{
  "n_layer": 15,
  "d_model": 192,
  "n_head": 6,
  "n_kv_head": 6,
  "head_dim": 32,
  "d_mlp": 1536,
  "vocab_size": 825,
  "activation": "tanh_gelu",
  "norm": "layernorm",
  "norm_place": "pre",
  "norm_eps": 1e-05,
  "positions": "rope",
  "rope_base": 2160.0,
  "rope_fraction": 0.5,
  "qk_norm": false,
  "attn_scale": 0.177,
  "bias": "none",
  "tie_embeddings": false,
  "parallel_block": true,
  "init": "normal",
  "init_std_qkv": 0.031,
  "init_std_o": 0.00566,
  "init_std_up": 0.031,
  "init_std_down": 0.002,
  "init_out_by_depth": true,
  "optimizer": "soap_variant",
  "lr": 0.00635,
  "beta1": 0.95,
  "beta2": 0.95,
  "weight_decay": 0.03,
  "lr_head": 0.0075,
  "grad_clip": 1.0,
  "warmup_steps": 200,
  "schedule": "wsd",
  "decay_fraction": 1.0,
  "decay_shape": "linear",
  "final_lr_fraction": 0.1,
  "batch_tokens": 131072,
  "seq_len": 512,
  "doc_mask": true,
  "train_tokens": 824600000,
  "steps": 6292,
  "dataset": "wikipedia_en"
}
Each number is 500 + 40 x the weight over the matrix's rms, rounded and kept within 0 to 999. Layers, rows and columns count from 0. Numbers have three digits each.

# layer 10 MLP up, 1536x192, rms 0.226, rows 1173-1201, columns 144-191
477515366581526472517480481554514523518521451512527508506528528539525469474494501579519544465479525510447455474537494463502511512474558458526406
530550582470504498461503507500542497472561562442506437565520501509480469499532471544528535528455545419493511481414427498565562505490505491502523
538472619443492508519462429469504436543511551542558603487469466529572512495514451398524509482493442508529536523490496527453518542614470468393529
573530550498469589446509476440445450464539504443513508554578491502475500576472527464438557463531559487531494529541471465512522489505499532468510
473553470473536488555481506560439465534434401433512520587582505466450464509457441448493528440515498561574518495519495557485374518451514477526474
520538486478513461478451477526494524502496517439490539457508494517539473486480470513573485456437508497455522599443481514505482544466474599502568
519559461502517495447550508513464481444468450510428502538476504483478557535485537531492516456483518584527462565570542482459463489542445496523519
505502451565499465473438498518474546512483527460497539469526390553502526516459486487512473466504530492485534494396522433428535460513459487457458
469481526466527609503442472486521554475525498510464446478533524501436579535448440554503468461524537455446504536496428472521496540480560514471449
503531498461497550538460485511454493533484463441502564459476514537506493520464530440456445599423508494448438604502455490476501446451486490497530
599498447505532478506546394481489556478388422539507370505541430501553471527471542536487467522418477575486469543501500471498542546531505540537465
500491558459480501472512538522509493454427492476457430480532399435494459560500496506510468477460519414528493544518537559474520489470490594511479
524410518431563471559485462555445518538463485546583471438560576490538516506521476487484471438455505545488482441481449483516512541510521507499413
496533510469515448489479499466517552459563524545459441544486554468527453545463587489462441537453549461446576419498561457477464533452486515531482
510476505536578490454493537519548494478507469539433482470504479504499423534460402444524433568515507535507538542508472493440537558538540514478476
485502514507505490533533535501500568519523514538496500465535521501587525453511405494409490476491499508516438523472515572445491489471457452434514
488473486494421536458481474486548500484452524479523525529495465454505534471491541481458432594546470461486525534554459486524515423448579534473508
429543484555558415516485465570487509472531549551494499512492563448483476554414475500515519447500536508483535518483495490527511482523496431453449
568543540486492491494486538604460487545443533401478531481471481446460479534478525568427426472456534504450473486467532470477523489517485467524555
496558486561521475435466608465524529394506395542414545529452513492489470513465422488496503545416534544497518475514534534469516519508489477467464
542519526514503472511457518540492505596542422505497559563524419508490458495521484519537495516500483517481510499438518420472461477517521546583498
506506517489532495536501549572490377515400485574446495512519497514452497499475498407550512463512464570462520510517445540492568551541544423471454
514479494456472528504483439479509481568467602435569483541445479527474408464480531540551518456475480544514503463486543523485500504492499505463490
534525547545535506550419492543467520529463498552491486494542482452484505534493502426457447574505543461542470466526491507492555490535477549511471
453503483476548502573440486481538449496515522526438502476552495467433517485532498527523552495523548567498499517492442425545466506504535477550531
541498543482557449472541494517576476528474527528521521546484462501577532492479440495453499532496545506484485505481507575528536469471549476494476
545480497492473642440509517501466468481548527479463489458499435539540513513380452497479558579540544457524469465518512487471494410463470470495536
489469496496488525474443540479511519502507407496541509560551495448470494513467512497439473493432552562467528499449448458503570516511490484441545
525552507511593525511512495558453474476490427448408427407485544495476483460523569490523509454424516536534512487487506514519534440474449511464424
# layer 10 MLP down (transposed), 1536x192, rms 0.24, rows 1173-1200, columns 144-191
428476529433457544480508537465503512521417462465472525480554515396470494504465477539495513508487472479529532531496510532453541501484507507520483
483451546475518516559448483475481526538613500624521449537520558497505463549470465445465445537444528516465533422519532446486531478525485443497573
487477513556505472424484539541526487487477483479525494438452551454537564514543464527461511491501531523505483488527502501495447538446490556544532
448484495452554476490543470482542471510491511502484586495478500534552473483542478463457469506469433546496437502418469498539548487494477497508413
490432512515481415467412517489543522523519557480489500455542566557547431519508506424504512540446461498491536435501494492451486504521521512439485
524485496545448517489490491438513510526568492505487459574448492462411516505543508473551536490468445481537486501546553520496514559535478439448495
492460495419479478502432461548505461479469483482539542505428487488483583534506442439434507469425516434478428491505511571548499523498523516444506
498506468517543467469532512497538517484519557497499463572467522500500459509492539445459485436463498473500468514506518566566487506504512552462463
515541475509509519522512484468468494526485503568559485518493515457465525514526596508543480543496476503562454546500467496562469421402525520515544
516480507498493487546488494510517442563489483571528527555457520519473464620469550465567482435531442398431553462581473505478472480528467575527454
479559529488491541558475474480481547508580500512467419457563491503483579427460451494421562507538458497540484499470498491527606550438490471516492
532500411645562519522571490487540526506516492540534568541546531472506542543483512585489522497506510512500494463510491517428514538526558492533507
529436605555491489510527487473494520508456494533485516460614481505368495539470571481494502464488412511515480561569477532506464546490489404555520
456510485498498546532450533570480505492527573511549505527524460558444471519537485532544583474454430526498466501472495528516567506554549564473436
468488539509449504467528530505431505484485541501514538495469548527505576470481538481517513513511574481493493475496484532518468503485461462502545
511501511536470494491522431502438471497482500491487502487509443640500489461547517460513488451513528493466461470485482432503491509510503507563544
475568480448544455487524563548487516456495499504443441508405533461472505541505457482558535562496506567459430532475555554542450555524466524497500
568465497470446525491488533436544479606521504487500505461612465495460475507460509482458540526524538510532428440577508492530573524471518602462481
485461452446498492453461535485509459515497446516443559523467504528534566473453489508509543553469537523467460470547494501515500506533541465501496
497545597500508507541478485533502514490498508482532515510552518509402561470460489432474521520510491430551569504510481459516461462562481507578511
469504515505433496476528436473490537512490502502510458500589552499500489496484527512570532524483506482491529506527523547489505524485498587463473
503501513557440423513499524512583455541455500516505497483530494500559524508461452436466460589509578507505521455529548583522516467544501479567553
482541476513492543522535510553483466466507411521496553411496474496552565552523457483544494490548512487495503515482441469460550489485522477529489
459468436484511548477551504465546450482540501491487499533470580506507494474527487525537543459552497492516511546464492495457527468440529414494493
508500540481536540511476480508533551403496638506522504545526524517499465581466485443511467508451496512540563549507523439495476512518518463514503
513450514514480507525573523502509420466552549505467518556467548540469482495485546449530459473468523589508473466486476485497535442507512504544476
500474465509547488499504418529558435400524528466506595637579516474505612460517449525575505503533567528481512456434435532529478477570490496526511
518556500521462523576530479530512493583488524496409520490439498589515473520552530527427426493552459574487511481552431549563477509494520490511417